python train.py --hidden_size=640 --vocab_size=12462 --hidden_act="relu" --norm="layernorm" --positions="learned" --decay_shape="sqrt"
Each number is 50 + 10 x the weight over the matrix's rms, rounded and kept within 0 to 99. Layers, rows and columns count from 0.

# down: layer 5 MLP down (transposed), 5120x640, rms 0.0216, rows 3162-3188, columns 0-127
# up: layer 5 MLP up, 5120x640, rms 0.0254, rows 3163-3189, columns 0-127
down3162:49 51 51 49 49 52 49 50 51 48 49 48 49 48 52 52 52 53 47 50 48 52 52 48 50 52 49 51 49 49 50 49 48 49 51 50 50 48 48 52 50 47 50 48 49 48 48 49 50 49 53 50 50 52 49 50 51 52 48 48 49 53 49 51 49 49 51 50 50 50 50 49 50 49 50 52 50 49 51 47 52 53 50 48 49 48 50 48 50 52 49 51 53 46 52 50 51 50 51 49 50 49 50 53 50 52 52 47 52 47 49 51 51 52 51 51 48 51 47 47 51 48 49 53 46 49 50 53
up3163:70 67 42 46 53 41 50 44 46 71 51 45 40 69 52 48 37 23 34 44 41 47 39 48 48 39 39 27 57 60 74 51 57 54 48 53 35 61 47 44 65 49 36 41 61 39 74 57 67 56 55 61 74 39 52 37 54 70 51 60 39 38 63 57 55 66 65 62 37 38 34 49 43 46 47 34 56 50 44 46 48 39 56 62 68 54 60 43 53 60 59 66 42 54 50 55 57 59 71 59 41 23 39 59 38 46 67 42 69 47 51 53 58 38 50 63 49 45 52 46 50 66 52 51 60 59 40 45
down3163:61 65 62 42 67 41 58 61 36 41 43 28 59 47 50 59 52 62 45 64 43 59 38 55 55 40 41 66 42 42 61 36 73 63 55 47 72 55 59 71 58 38 53 51 40 40 71 47 49 56 30 50 59 51 50 51 46 67 56 27 51 28 54 49 63 58 38 44 55 40 56 38 69 39 44 63 39 55 47 61 57 36 70 55 46 61 60 34 47 51 22 71 57 52 44 58 39 49 61 54 49 41 53 41 46 40 46 47 56 44 42 51 44 45 46 47 35 49 20 53 52 46 48 56 51 30 60 33
up3164:52 47 53 54 40 36 28 49 32 42 55 49 39 43 43 39 45 31 55 39 12 48 43 62 52 57 53 55 54 48 50 47 63 51 39 48 43 54 54 50 64 57 36 53 39 42 53 47 42 42 41 60 55 46 50 67 54 61 44 45 42 54 45 47 51 48 48 60 59 34 39 32 63 39 47 52 53 44 49 58 62 51 58 50 44 44 67 55 50 42 41 47 44 64 42 53 27 55 43 43 53 53 57 49 48 36 52 51 61 41 46 47 52 53 61 59 60 41 65 46 35 50 55 54 47 39 37 48
down3164:66 55 37 40 36 34 48 50 43 58 60 33 54 48 41 52 48 55 46 80 46 41 50 61 55 53 45 48 58 47 48 49 52 63 46 53 49 64 41 59 32 47 57 47 47 59 38 46 57 57 56 59 51 50 50 64 57 62 54 50 50 54 50 51 71 59 60 60 46 49 58 52 48 54 48 65 46 51 41 51 34 44 47 40 55 44 44 49 44 38 67 49 49 36 56 54 54 57 31 51 52 48 59 53 61 44 34 51 52 55 52 47 47 62 66 54 44 47 36 43 52 55 66 34 46 42 46 44
up3165:59 34 45 40 34 56 43 57 49 51 45 39 43 60 63 54 63 40 58 53 41 47 47 44 46 81 46 44 61 52 53 64 58 64 54 38 57 37 55 52 45 49 39 59 45 68 40 25 51 35 34 45 41 39 52 43 58 57 67 62 61 40 49 45 49 47 35 31 41 55 62 56 24 71 50 47 54 39 56 51 59 59 48 46 58 43 25 58 56 58 58 66 50 59 55 66 57 46 62 40 42 49 72 53 36 42 52 63 50 55 56 46 60 48 31 50 58 39 48 51 50 54 50 53 55 58 38 56
down3165:53 37 38 41 62 48 60 43 52 30 39 50 55 30 57 44 37 47 46 53 60 39 26 52 58 51 34 48 54 47 56 46 63 56 64 55 42 64 31 47 72 52 81 46 44 36 49 58 59 56 49 34 50 32 58 50 53 47 47 54 47 44 51 39 45 58 49 45 53 68 54 22 58 53 40 61 60 52 61 47 28 59 28 61 57 49 57 33 56 60 51 57 55 48 42 44 53 43 35 56 43 40 41 39 41 58 45 35 55 45 45 50 81 74 61 56 32 42 48 50 49 30 60 52 74 54 56 58
up3166:61 37 54 48 39 47 47 43 56 65 36 57 54 49 46 33 43 48 40 66 59 44 65 57 53 62 66 64 54 50 52 58 53 65 50 54 55 51 43 58 52 46 50 49 62 63 49 44 54 47 58 76 59 48 46 60 58 48 59 49 40 37 53 48 49 69 34 53 56 44 69 33 37 65 41 51 45 53 62 57 48 34 45 49 46 48 53 78 24 60 49 57 55 50 43 52 38 58 50 59 55 36 53 48 50 51 38 43 40 57 42 48 50 61 50 56 61 65 46 43 58 57 60 51 65 51 56 52
down3166:62 51 54 45 66 58 49 45 47 47 61 36 48 63 46 48 48 53 57 47 58 72 41 49 53 42 61 28 47 42 50 44 49 48 46 42 41 55 52 37 34 39 54 56 49 42 38 57 56 68 39 43 44 54 57 55 54 52 57 37 49 60 43 50 58 47 48 61 43 60 65 53 53 35 50 48 68 50 51 49 55 43 59 37 47 63 43 52 57 54 48 45 40 44 68 43 41 40 50 53 47 36 44 47 58 59 52 44 39 41 49 63 53 41 46 46 41 56 51 60 56 71 48 58 43 56 63 39
up3167:60 51 50 54 52 60 43 48 26 57 39 55 45 47 57 50 52 46 71 49 54 46 53 37 63 64 51 45 49 51 46 49 40 62 46 42 62 56 47 34 52 36 52 40 43 41 54 39 45 52 50 54 45 27 65 56 46 47 59 43 54 42 59 63 37 64 52 49 61 62 33 55 39 62 50 53 54 47 63 56 50 46 43 53 46 57 42 64 58 61 46 45 67 73 40 35 39 38 49 45 55 53 51 42 38 40 49 56 45 39 46 54 50 53 52 53 50 60 32 64 41 52 45 56 58 58 43 43
down3167:31 48 43 43 54 58 51 59 46 64 54 51 48 48 33 42 47 59 53 51 61 45 51 50 41 49 46 57 59 53 49 56 52 58 41 60 51 56 42 57 59 34 36 52 53 59 57 54 58 51 66 59 38 52 40 48 57 46 35 49 36 49 44 39 66 48 52 45 40 40 48 44 62 44 50 49 52 41 61 53 44 48 65 54 53 57 47 51 45 46 58 43 59 43 45 59 55 39 64 40 44 48 44 47 41 66 50 55 33 55 46 38 42 53 43 60 44 54 45 54 58 63 58 33 53 33 52 59
up3168:49 52 58 47 58 52 49 51 36 48 48 55 55 57 48 61 47 55 45 52 26 45 37 42 69 47 40 68 49 53 41 67 51 61 48 43 46 53 46 52 37 60 44 67 34 45 59 48 45 53 35 57 35 52 35 45 56 34 66 49 45 46 41 62 48 56 44 21 48 59 61 47 47 63 46 58 42 42 34 46 50 42 54 52 45 44 60 37 50 48 39 47 56 59 39 47 65 49 35 43 63 52 54 44 49 39 32 47 59 48 42 47 47 44 48 66 70 31 59 66 49 48 37 52 44 54 37 34
down3168:40 65 42 54 35 49 36 40 56 54 42 49 42 47 39 46 58 63 43 55 49 52 41 48 52 68 52 61 61 50 62 66 48 43 58 76 54 51 43 49 50 38 45 36 60 65 62 34 46 52 46 36 55 49 49 54 45 57 62 38 46 60 40 64 56 53 53 41 44 52 33 87 38 32 45 45 64 44 70 74 47 43 53 48 29 48 68 46 47 66 55 43 62 51 46 37 77 61 48 39 49 44 58 48 39 55 68 55 47 57 54 47 43 51 58 40 48 43 59 61 47 42 48 62 52 56 54 48
up3169:49 65 49 54 49 50 40 55 44 53 52 58 41 59 50 37 40 55 42 48 48 54 62 47 50 66 54 46 44 53 53 55 50 57 67 55 49 59 43 42 47 37 54 44 62 67 42 36 46 52 53 61 56 45 55 64 51 42 36 47 39 53 51 57 61 56 34 48 45 40 45 55 54 55 44 44 59 47 68 58 55 34 60 49 54 46 50 48 44 41 48 48 41 43 62 40 42 49 54 42 50 51 55 49 55 52 32 47 40 54 48 46 45 25 50 40 36 45 38 54 58 53 48 53 48 71 54 56
down3169:46 45 38 62 33 45 53 43 62 44 47 36 42 47 44 64 54 68 53 60 43 46 43 44 35 42 56 54 43 53 56 50 55 44 49 34 62 55 51 33 62 47 40 44 60 47 51 41 33 63 57 55 50 44 31 49 58 56 33 34 41 46 60 60 52 51 62 55 56 40 52 50 50 39 48 67 69 39 49 67 52 60 43 36 34 66 57 54 42 61 43 50 53 53 46 54 49 50 35 60 45 44 67 47 45 58 40 62 46 36 55 43 42 57 56 47 57 48 46 36 43 47 41 50 38 58 55 34
up3170:59 54 45 32 37 42 60 33 46 56 56 50 46 46 43 41 48 52 34 56 42 64 51 59 65 58 67 50 67 49 56 76 51 60 53 42 45 64 54 40 48 42 48 62 45 70 54 37 43 50 44 49 46 53 44 57 22 50 53 58 25 62 53 48 51 36 55 51 27 52 41 71 36 52 40 60 63 45 47 51 39 28 55 49 59 34 56 57 38 45 59 52 64 55 45 47 64 54 45 49 53 53 46 57 43 36 59 50 61 43 48 61 35 32 33 44 61 44 53 49 52 52 44 66 51 69 36 46
down3170:57 37 48 69 53 57 59 51 47 52 49 45 50 66 51 64 63 34 43 53 43 41 35 64 44 48 59 42 53 47 38 52 45 57 48 48 34 59 53 66 41 39 47 49 50 61 38 40 38 47 48 56 32 49 61 59 53 48 59 55 44 43 58 61 58 66 52 53 57 37 36 51 49 77 43 57 37 47 53 57 33 53 37 50 44 49 58 62 51 47 44 57 52 53 55 64 53 49 46 44 49 29 46 36 60 48 58 56 58 47 54 57 49 56 52 63 52 59 65 54 46 38 52 45 67 59 47 42
up3171:44 41 38 37 40 35 50 31 39 72 61 71 47 38 45 47 56 54 34 42 32 55 41 45 63 46 57 49 65 60 42 49 64 42 45 47 55 55 54 41 39 39 45 48 43 51 49 62 62 51 50 72 65 38 45 86 58 38 53 61 39 50 31 47 51 61 33 46 58 49 66 40 29 64 35 47 66 59 42 48 50 38 51 46 53 55 60 43 62 35 47 48 40 45 57 48 46 54 46 60 33 65 47 59 52 44 38 35 63 46 54 44 36 29 46 32 48 38 58 47 66 51 41 58 54 56 20 40
down3171:59 44 44 46 66 38 81 35 44 40 24 25 54 37 71 51 62 54 52 33 37 31 44 37 63 31 43 38 50 64 48 64 57 45 34 64 60 53 53 45 49 45 53 35 53 45 45 39 71 78 68 67 53 67 58 71 69 52 52 51 41 63 35 54 48 54 58 50 51 41 77 28 47 45 37 47 43 67 53 55 48 43 49 50 56 44 44 45 53 36 44 64 53 39 41 48 57 50 37 57 41 44 29 39 48 45 38 42 58 48 46 69 35 36 29 37 62 76 49 52 55 51 45 46 43 23 44 23
up3172:59 43 44 55 53 52 29 47 48 75 48 39 68 58 55 30 49 33 44 55 42 33 57 43 53 45 55 60 49 50 36 54 46 46 50 52 59 50 37 51 54 57 48 37 54 54 46 36 59 50 35 52 53 58 53 46 48 44 69 49 61 51 38 53 54 70 55 34 41 51 66 49 57 43 39 31 51 42 38 49 35 38 50 49 44 42 58 45 56 52 54 62 53 50 45 67 36 52 30 37 39 60 66 43 57 53 49 49 55 45 53 30 39 39 34 30 43 26 52 36 53 53 59 47 61 43 54 48
down3172:51 43 36 35 82 51 35 58 42 24 40 52 35 57 56 33 40 67 35 67 74 46 55 50 59 44 55 49 56 33 46 69 39 59 43 37 33 42 66 63 67 69 38 64 37 36 53 46 40 61 51 48 53 42 49 55 48 59 33 33 69 25 25 33 52 49 36 51 34 69 54 63 64 37 54 63 49 52 49 51 63 57 47 46 41 41 55 52 71 42 58 41 40 31 51 41 65 41 51 52 61 46 32 36 48 51 48 61 56 68 55 42 67 54 33 43 42 42 41 54 63 44 60 59 51 42 46 36
up3173:46 33 48 43 36 47 51 62 55 52 32 61 57 55 52 45 38 35 57 37 37 41 45 28 54 52 56 50 41 51 48 47 45 54 25 45 66 45 55 55 60 43 68 45 40 46 43 35 39 54 41 47 39 45 50 42 46 42 44 51 43 49 53 68 57 43 38 34 67 43 56 36 45 55 55 49 54 13 44 54 60 60 57 66 45 46 41 61 56 34 48 58 43 50 61 36 49 36 30 48 47 39 47 55 57 53 35 57 43 48 49 39 48 64 41 47 57 64 34 58 46 35 72 30 74 56 54 57
down3173:62 58 56 53 44 42 40 41 50 49 40 61 31 48 56 61 54 35 47 52 42 54 46 37 50 41 68 49 46 41 54 62 52 49 59 36 46 75 50 57 39 50 61 51 36 50 63 36 57 55 43 42 78 38 35 60 46 38 38 38 51 29 48 60 63 60 58 27 50 41 59 32 44 35 56 55 33 58 50 38 43 46 68 47 49 50 58 41 30 41 59 38 66 44 34 42 46 53 32 55 78 34 54 45 62 40 47 58 48 65 40 60 41 56 67 60 40 35 53 54 56 41 39 58 46 49 51 28
up3174:31 47 44 31 81 42 33 65 51 48 38 58 45 46 45 40 51 42 42 51 65 49 43 44 64 54 62 37 71 58 41 67 59 40 43 57 54 64 51 49 55 64 33 54 51 56 61 48 61 52 54 49 53 57 46 53 44 48 47 48 39 49 54 41 44 40 38 56 44 59 41 43 37 62 59 46 57 33 39 39 38 51 70 50 53 37 35 41 55 79 48 54 48 42 43 52 43 47 36 35 26 63 57 40 48 36 62 53 35 40 45 40 43 63 45 38 48 73 65 60 48 54 59 56 47 49 27 43
down3174:34 60 54 60 58 42 72 47 54 63 36 42 50 52 34 61 41 63 55 31 67 62 29 23 37 28 45 53 44 35 69 60 59 42 39 48 81 33 43 27 47 46 49 62 47 47 32 48 45 60 45 36 58 61 29 70 28 53 44 40 47 35 70 26 63 40 34 46 31 60 65 60 55 41 66 54 40 60 40 23 33 57 67 69 55 62 41 40 57 58 57 56 60 42 62 50 42 65 51 61 15 39 39 39 43 27 63 29 47 67 47 47 54 66 30 24 50 20 53 53 57 31 34 52 60 72 52 66
up3175:53 24 37 36 39 56 45 32 34 48 49 62 45 57 61 36 73 34 50 48 44 52 34 60 56 68 63 44 59 47 48 52 31 38 23 58 41 54 50 30 41 47 38 54 66 57 58 38 46 47 59 44 61 54 29 66 74 49 40 41 50 59 50 49 58 41 47 46 53 57 38 57 61 62 51 38 63 56 55 44 50 59 51 50 66 50 54 52 56 62 59 46 47 48 58 71 52 42 48 54 58 46 63 48 36 42 43 49 58 60 57 56 38 46 63 50 46 45 53 60 54 48 51 60 51 49 47 48
down3175:78 61 39 47 42 42 46 38 54 31 58 37 41 51 59 72 34 47 59 47 48 36 44 43 40 59 46 63 32 54 53 59 50 58 69 54 73 48 40 58 58 58 56 43 46 37 32 68 48 56 56 66 31 56 42 48 34 24 58 46 51 47 53 47 27 35 29 60 39 47 50 63 60 64 48 56 56 46 54 66 41 63 43 40 68 54 51 51 35 57 39 44 52 61 46 51 58 55 54 40 56 67 45 64 81 67 47 58 32 52 44 41 54 51 52 43 48 60 42 44 46 45 48 47 52 60 39 43
up3176:61 60 50 62 56 36 37 61 57 55 44 49 51 54 54 51 49 21 55 51 56 37 56 13 51 61 53 37 59 59 40 57 59 45 48 45 62 48 45 46 46 46 50 54 48 52 44 38 45 59 62 37 54 39 38 58 59 58 55 45 49 46 50 44 50 41 46 35 43 59 53 49 30 48 63 37 52 51 60 44 36 49 55 65 25 41 33 35 61 64 63 52 27 45 55 48 30 43 47 46 57 41 41 57 56 59 40 46 45 51 57 44 60 56 36 36 41 34 40 49 41 54 75 55 55 49 49 63
down3176:50 59 46 67 57 31 40 59 52 47 61 45 54 49 53 54 63 52 67 66 39 68 43 59 60 57 67 54 25 52 71 67 64 51 64 55 35 48 44 40 54 40 54 53 71 59 30 71 69 47 54 53 36 77 31 62 42 59 66 61 42 44 39 45 39 48 53 44 52 47 53 65 67 61 52 41 51 40 40 41 64 64 39 43 49 45 50 53 53 59 34 44 53 42 35 55 51 45 55 50 33 58 44 34 66 48 54 36 64 43 43 55 57 57 50 74 49 31 58 49 50 44 36 52 42 54 31 28
up3177:41 50 37 39 57 27 51 48 52 41 51 38 43 44 54 54 48 39 70 49 42 40 52 49 47 63 40 55 51 44 60 51 45 58 62 54 47 53 42 64 56 49 59 45 44 59 48 61 47 52 42 47 41 44 53 44 54 68 31 46 52 55 62 57 63 31 48 35 53 44 39 55 39 36 47 54 46 48 54 52 40 41 64 68 69 52 53 41 58 56 33 53 49 44 57 48 60 50 54 52 33 43 48 43 36 50 48 53 61 60 53 48 47 29 64 45 65 55 57 47 40 55 62 45 34 62 55 58
down3177:37 50 59 49 67 61 35 44 46 67 37 39 54 58 42 40 38 61 48 50 64 58 63 51 49 42 56 47 39 66 41 37 57 41 62 49 50 45 67 47 37 46 81 68 49 44 49 53 54 53 41 46 38 49 49 58 63 33 49 49 54 50 50 35 62 55 59 61 49 49 58 52 42 46 52 46 52 54 50 36 49 28 56 40 40 74 76 51 33 63 51 52 64 58 39 39 32 69 41 46 48 33 59 72 62 36 34 48 58 42 50 44 42 55 41 62 40 48 33 48 50 54 54 56 51 47 68 57
up3178:49 54 58 48 57 61 42 48 48 51 71 61 47 54 38 57 44 62 51 44 64 48 55 49 52 46 75 62 63 52 54 48 30 61 46 62 62 49 54 48 55 43 57 47 53 64 53 45 34 63 50 63 48 30 47 59 51 50 49 51 32 39 47 62 62 46 46 42 66 51 54 45 53 53 30 55 22 46 59 63 46 61 40 62 49 24 34 49 33 28 53 57 57 50 46 29 55 43 50 28 44 58 33 50 60 45 38 43 34 50 50 43 57 42 54 52 37 48 34 57 45 55 55 58 61 51 57 42
down3178:37 39 41 71 60 52 43 52 52 54 24 42 43 60 52 50 53 67 51 32 36 47 65 53 56 56 51 49 44 39 37 53 61 52 44 46 51 46 41 51 63 39 43 54 44 44 51 52 53 43 59 48 52 55 70 40 50 44 44 46 43 59 65 65 48 46 53 39 56 69 52 46 54 34 34 51 55 46 75 64 58 44 53 58 46 50 59 56 63 45 40 49 52 42 42 63 36 53 42 42 61 54 33 41 45 30 32 53 57 67 54 34 62 60 45 52 38 42 48 51 59 48 50 45 65 62 39 53
up3179:52 39 54 53 52 56 41 44 28 54 54 53 39 60 37 52 34 46 65 47 66 54 49 50 43 57 49 44 63 63 63 49 52 49 45 54 53 53 48 49 27 48 48 44 52 50 51 55 50 67 55 36 55 55 45 57 50 56 54 37 47 39 68 56 61 57 31 46 56 59 50 49 64 49 43 62 46 51 59 54 56 22 50 51 37 54 50 64 50 32 74 55 54 55 56 46 64 38 48 58 44 40 30 51 52 45 42 51 56 49 50 39 56 47 54 55 37 43 34 53 49 42 70 59 47 51 52 55
down3179:49 56 64 49 56 78 29 49 58 46 53 60 45 47 58 62 50 55 39 44 41 48 30 55 52 49 51 52 56 46 30 42 50 51 65 52 40 30 63 54 62 67 47 63 66 50 27 47 42 55 48 49 27 36 38 36 43 67 63 44 56 52 48 36 38 29 50 57 66 43 44 60 35 58 30 47 55 49 65 43 54 64 53 47 54 46 45 56 53 67 48 60 59 48 50 62 44 49 44 54 39 40 55 34 59 35 68 50 68 49 44 47 50 75 40 47 57 51 32 54 38 52 49 25 61 54 38 56
up3180:40 62 61 40 54 55 50 39 59 40 45 36 68 57 46 52 38 54 48 57 43 45 52 52 54 46 56 50 50 52 54 54 36 66 50 43 57 38 44 58 60 50 31 50 54 57 52 63 35 56 69 64 59 63 24 62 47 66 54 43 32 32 62 59 68 52 41 52 60 61 51 47 46 66 48 50 62 50 54 59 44 50 57 49 74 57 31 41 45 64 40 61 48 41 53 60 60 60 61 56 50 34 57 46 40 35 60 38 55 35 58 34 53 65 44 36 52 40 68 48 40 47 64 57 52 50 50 40
down3180:53 31 45 53 28 57 74 60 56 60 36 44 64 78 54 51 64 56 62 60 46 50 50 58 50 59 44 66 41 58 79 52 44 51 46 47 39 75 62 54 38 45 62 61 47 46 57 66 51 48 49 42 50 52 38 49 68 51 68 39 57 47 54 47 53 51 41 45 50 26 31 49 42 65 64 47 49 58 42 53 53 53 44 46 64 43 66 74 32 53 36 57 57 50 58 54 40 37 44 42 39 66 51 42 51 49 60 61 51 52 42 34 31 32 50 57 56 43 84 58 62 40 37 43 60 75 37 81
up3181:45 36 34 21 49 55 61 30 46 53 60 48 56 58 33 46 55 51 53 63 69 44 35 45 53 55 62 40 51 38 45 61 56 68 43 52 41 52 32 51 60 49 56 66 47 44 55 38 42 47 61 41 56 56 51 55 52 67 61 53 39 53 33 55 47 48 40 66 28 51 47 64 66 62 34 49 53 61 44 66 43 55 49 52 33 44 49 42 46 56 50 51 58 42 47 32 62 51 58 61 68 63 35 43 55 53 58 39 45 46 58 50 54 58 50 31 28 39 52 50 38 47 60 43 60 50 54 38
down3181:42 48 58 56 41 41 50 58 63 40 38 65 60 58 37 53 55 48 58 49 33 45 59 58 41 58 59 54 61 33 47 53 53 73 58 51 61 48 58 51 59 45 31 63 58 53 53 72 35 46 61 56 27 72 47 59 52 45 54 52 41 59 52 55 53 54 58 69 58 56 51 55 57 45 42 46 46 61 49 46 43 61 48 50 49 53 67 64 24 44 41 36 46 51 52 49 40 46 48 42 39 32 32 42 62 73 62 70 41 70 50 53 59 40 65 52 47 51 53 66 44 56 66 49 38 49 35 40
up3182:62 62 40 30 55 31 47 50 62 45 71 46 43 52 41 43 50 52 45 45 62 52 54 49 50 47 59 52 50 42 73 45 40 46 59 52 46 64 55 40 43 53 56 71 53 39 63 46 42 51 35 54 35 50 54 48 44 25 51 40 63 44 29 67 47 42 46 43 25 61 59 71 72 52 41 33 47 42 28 40 43 32 46 55 61 53 51 45 64 49 65 37 42 56 54 31 54 60 48 48 59 71 44 49 51 35 31 43 53 43 39 59 27 62 43 46 47 67 56 51 48 52 49 46 63 49 39 49
down3182:38 41 48 41 35 46 50 44 40 50 51 45 48 59 51 52 44 46 49 43 57 52 60 36 56 83 41 52 43 58 39 48 47 48 55 51 70 46 55 61 48 44 20 40 45 45 64 52 35 69 37 54 56 36 61 55 71 46 51 55 31 56 72 46 48 49 46 56 36 58 56 36 46 51 51 56 55 56 43 58 59 51 43 38 46 47 46 33 44 46 59 43 60 52 39 37 39 58 43 59 45 47 64 50 50 57 52 48 72 36 47 41 57 61 39 46 44 51 60 51 54 57 31 53 45 66 51 59
up3183:66 62 23 37 63 42 60 35 33 76 77 61 47 66 38 55 50 54 40 46 67 41 55 42 39 55 49 34 69 57 60 30 24 56 46 55 52 55 61 53 38 44 45 53 57 48 46 39 53 61 45 36 57 39 39 52 51 51 56 36 48 44 40 52 70 62 41 67 43 80 30 60 49 49 60 34 55 40 49 43 44 61 35 67 45 50 40 64 36 48 55 46 48 58 55 50 46 43 47 58 46 58 46 56 60 42 43 44 52 32 44 39 27 29 51 55 45 38 44 43 65 71 49 49 49 57 62 43
down3183:53 34 36 59 54 44 54 48 26 58 33 59 19 66 69 60 54 53 47 53 68 49 67 50 46 58 55 52 53 69 47 34 60 53 55 55 53 26 59 39 57 64 39 51 46 42 33 56 56 46 42 40 55 51 34 44 45 46 51 59 46 36 52 62 41 29 39 53 66 38 62 51 35 62 62 69 32 50 55 62 70 56 43 60 69 50 42 45 45 66 42 44 39 35 64 42 47 60 48 46 33 73 59 38 60 35 60 49 53 44 49 71 65 71 41 68 53 55 61 58 31 53 61 43 52 54 51 67
up3184:41 55 41 34 49 56 33 32 56 62 47 42 41 62 38 46 35 56 30 46 63 36 35 39 48 72 40 58 40 32 58 46 63 50 63 49 57 48 49 40 52 30 58 54 41 40 66 59 39 70 43 59 69 25 37 41 60 57 26 50 60 49 40 51 70 49 40 51 50 73 40 59 59 53 31 47 50 40 51 54 46 49 38 58 48 43 59 44 20 33 44 54 43 59 23 36 56 43 44 50 54 60 56 46 47 48 65 44 39 44 57 36 46 50 48 42 47 45 67 55 59 55 49 58 49 60 56 41
down3184:55 34 49 47 50 48 49 50 40 53 68 55 58 48 45 61 48 52 60 59 50 50 55 56 14 49 35 44 50 57 52 45 49 56 34 44 40 36 41 52 57 57 47 50 44 65 51 34 67 50 54 58 45 62 55 59 53 50 55 53 56 43 61 56 56 42 47 42 45 46 55 44 53 54 50 62 71 53 52 54 58 53 62 24 51 33 49 59 56 37 44 51 44 34 53 55 55 70 48 43 41 44 56 81 52 53 61 44 42 65 47 50 60 56 55 57 65 44 42 51 48 52 44 49 36 48 49 50
up3185:43 39 30 37 61 69 28 32 57 69 47 46 49 47 44 24 47 69 49 38 38 52 43 43 53 46 53 49 44 47 46 60 51 45 39 50 56 40 55 48 58 53 42 50 47 78 67 52 52 53 51 40 51 26 36 41 43 19 32 32 41 55 40 44 49 47 57 48 50 46 26 51 38 42 40 56 43 48 39 53 44 48 39 55 48 68 60 41 54 35 50 55 49 48 57 64 38 54 48 40 58 51 73 46 43 58 65 38 50 27 51 54 51 54 56 30 59 35 55 58 49 67 54 33 68 61 43 55
down3185:49 56 64 43 63 50 58 32 44 51 47 29 42 41 52 41 47 40 33 75 78 51 46 40 61 62 64 46 51 38 50 47 52 49 43 43 42 47 49 48 66 28 51 40 51 33 36 49 75 57 42 46 45 43 59 27 28 18 48 48 51 63 58 47 50 28 45 54 62 50 53 64 54 36 74 40 72 49 48 54 56 45 34 61 53 75 60 47 48 65 33 45 37 50 59 47 43 68 31 55 57 44 48 46 57 61 58 45 71 50 45 45 69 56 53 62 58 43 38 52 58 43 57 64 56 44 36 65
up3186:56 53 58 61 44 44 50 62 49 51 61 68 36 69 35 53 52 30 55 37 70 56 48 53 30 51 42 46 47 50 66 51 58 64 55 54 42 31 42 53 37 45 59 45 55 53 56 50 52 69 38 47 43 35 53 47 67 42 39 58 61 46 44 57 49 48 53 41 32 40 51 54 33 59 38 39 30 43 39 47 54 46 56 52 71 53 51 40 53 43 56 43 40 48 47 48 63 41 62 52 37 58 51 57 31 54 52 49 47 61 40 35 54 40 48 56 54 65 75 53 74 42 58 51 42 51 56 64
down3186:50 43 44 41 56 53 51 45 58 48 36 50 70 51 39 46 32 58 48 60 44 50 52 53 64 49 58 32 53 42 57 52 51 47 48 45 50 50 45 36 49 58 45 67 44 29 43 56 53 57 52 65 53 60 50 46 55 58 55 48 55 41 68 43 51 49 50 58 45 54 52 53 53 42 48 38 56 49 48 49 36 55 42 52 43 60 44 34 38 50 55 62 54 47 55 52 45 37 61 53 54 55 42 39 38 44 65 62 46 26 38 43 38 57 33 45 56 32 39 35 36 67 55 34 68 48 30 34
up3187:62 43 56 47 78 65 35 42 45 65 43 36 46 48 35 48 50 62 57 45 53 43 50 56 51 72 57 44 41 50 38 75 38 29 39 55 52 53 56 48 37 46 50 46 65 40 46 39 62 67 31 48 49 59 26 66 47 50 52 51 53 42 50 60 52 63 44 43 51 51 39 59 43 44 36 49 49 35 41 45 43 50 43 52 57 56 60 67 68 43 61 53 41 49 37 56 39 34 38 49 40 48 45 48 47 47 48 60 75 27 48 53 36 45 55 39 57 47 58 45 64 54 31 55 45 34 46 32
down3187:60 53 28 51 45 68 44 71 58 44 40 61 64 41 50 55 42 36 60 39 57 65 71 77 62 51 47 62 47 31 32 56 51 68 46 46 70 39 51 57 49 41 49 56 57 34 36 42 39 38 60 51 58 48 53 57 34 38 66 66 38 35 45 57 36 43 24 56 41 60 45 42 42 41 56 41 53 67 38 58 53 50 60 67 61 64 61 46 66 51 53 40 46 49 48 42 57 42 46 71 63 65 35 42 28 61 28 53 57 60 57 46 34 43 68 44 56 69 45 65 42 60 38 45 56 29 43 46
up3188:43 45 40 57 62 50 41 39 57 59 45 49 52 45 39 55 53 60 44 49 42 49 51 44 59 54 42 44 47 53 45 49 62 41 38 40 58 60 49 51 51 51 47 49 45 50 39 41 52 60 48 53 39 44 48 47 44 38 49 44 49 51 52 50 55 46 35 39 27 58 56 41 59 56 40 47 56 41 50 45 28 42 48 67 56 41 30 49 51 59 32 49 44 56 42 42 52 41 22 39 61 66 50 52 66 46 51 52 43 44 42 50 34 65 54 27 53 34 55 46 40 42 43 41 56 47 48 58
down3188:69 45 49 49 43 39 62 47 43 47 56 46 43 46 44 54 65 48 61 54 49 54 46 66 39 41 71 50 63 66 46 56 43 62 66 62 32 54 47 59 50 45 45 49 42 41 47 45 62 61 47 53 38 64 38 49 47 45 52 55 47 57 54 42 47 43 64 47 42 49 69 47 45 48 45 56 60 50 57 41 45 52 54 52 35 39 58 37 45 37 50 49 39 64 36 51 50 46 65 53 44 55 52 47 45 65 50 51 43 60 34 62 61 59 36 54 52 56 53 55 40 55 42 47 36 41 53 51
up3189:64 48 38 46 42 50 57 46 52 55 57 64 49 66 46 50 50 55 69 40 36 56 60 41 51 67 50 60 44 54 48 54 53 52 33 39 51 65 45 54 59 53 48 51 53 41 59 62 54 43 47 42 42 41 46 56 59 54 32 38 45 47 48 55 44 39 53 57 54 36 28 49 55 38 43 53 51 44 61 65 48 32 56 44 32 49 51 30 30 51 59 48 58 52 54 61 47 49 47 56 42 42 59 41 33 58 57 53 62 45 40 55 54 34 38 52 48 31 40 49 46 51 52 52 38 64 53 54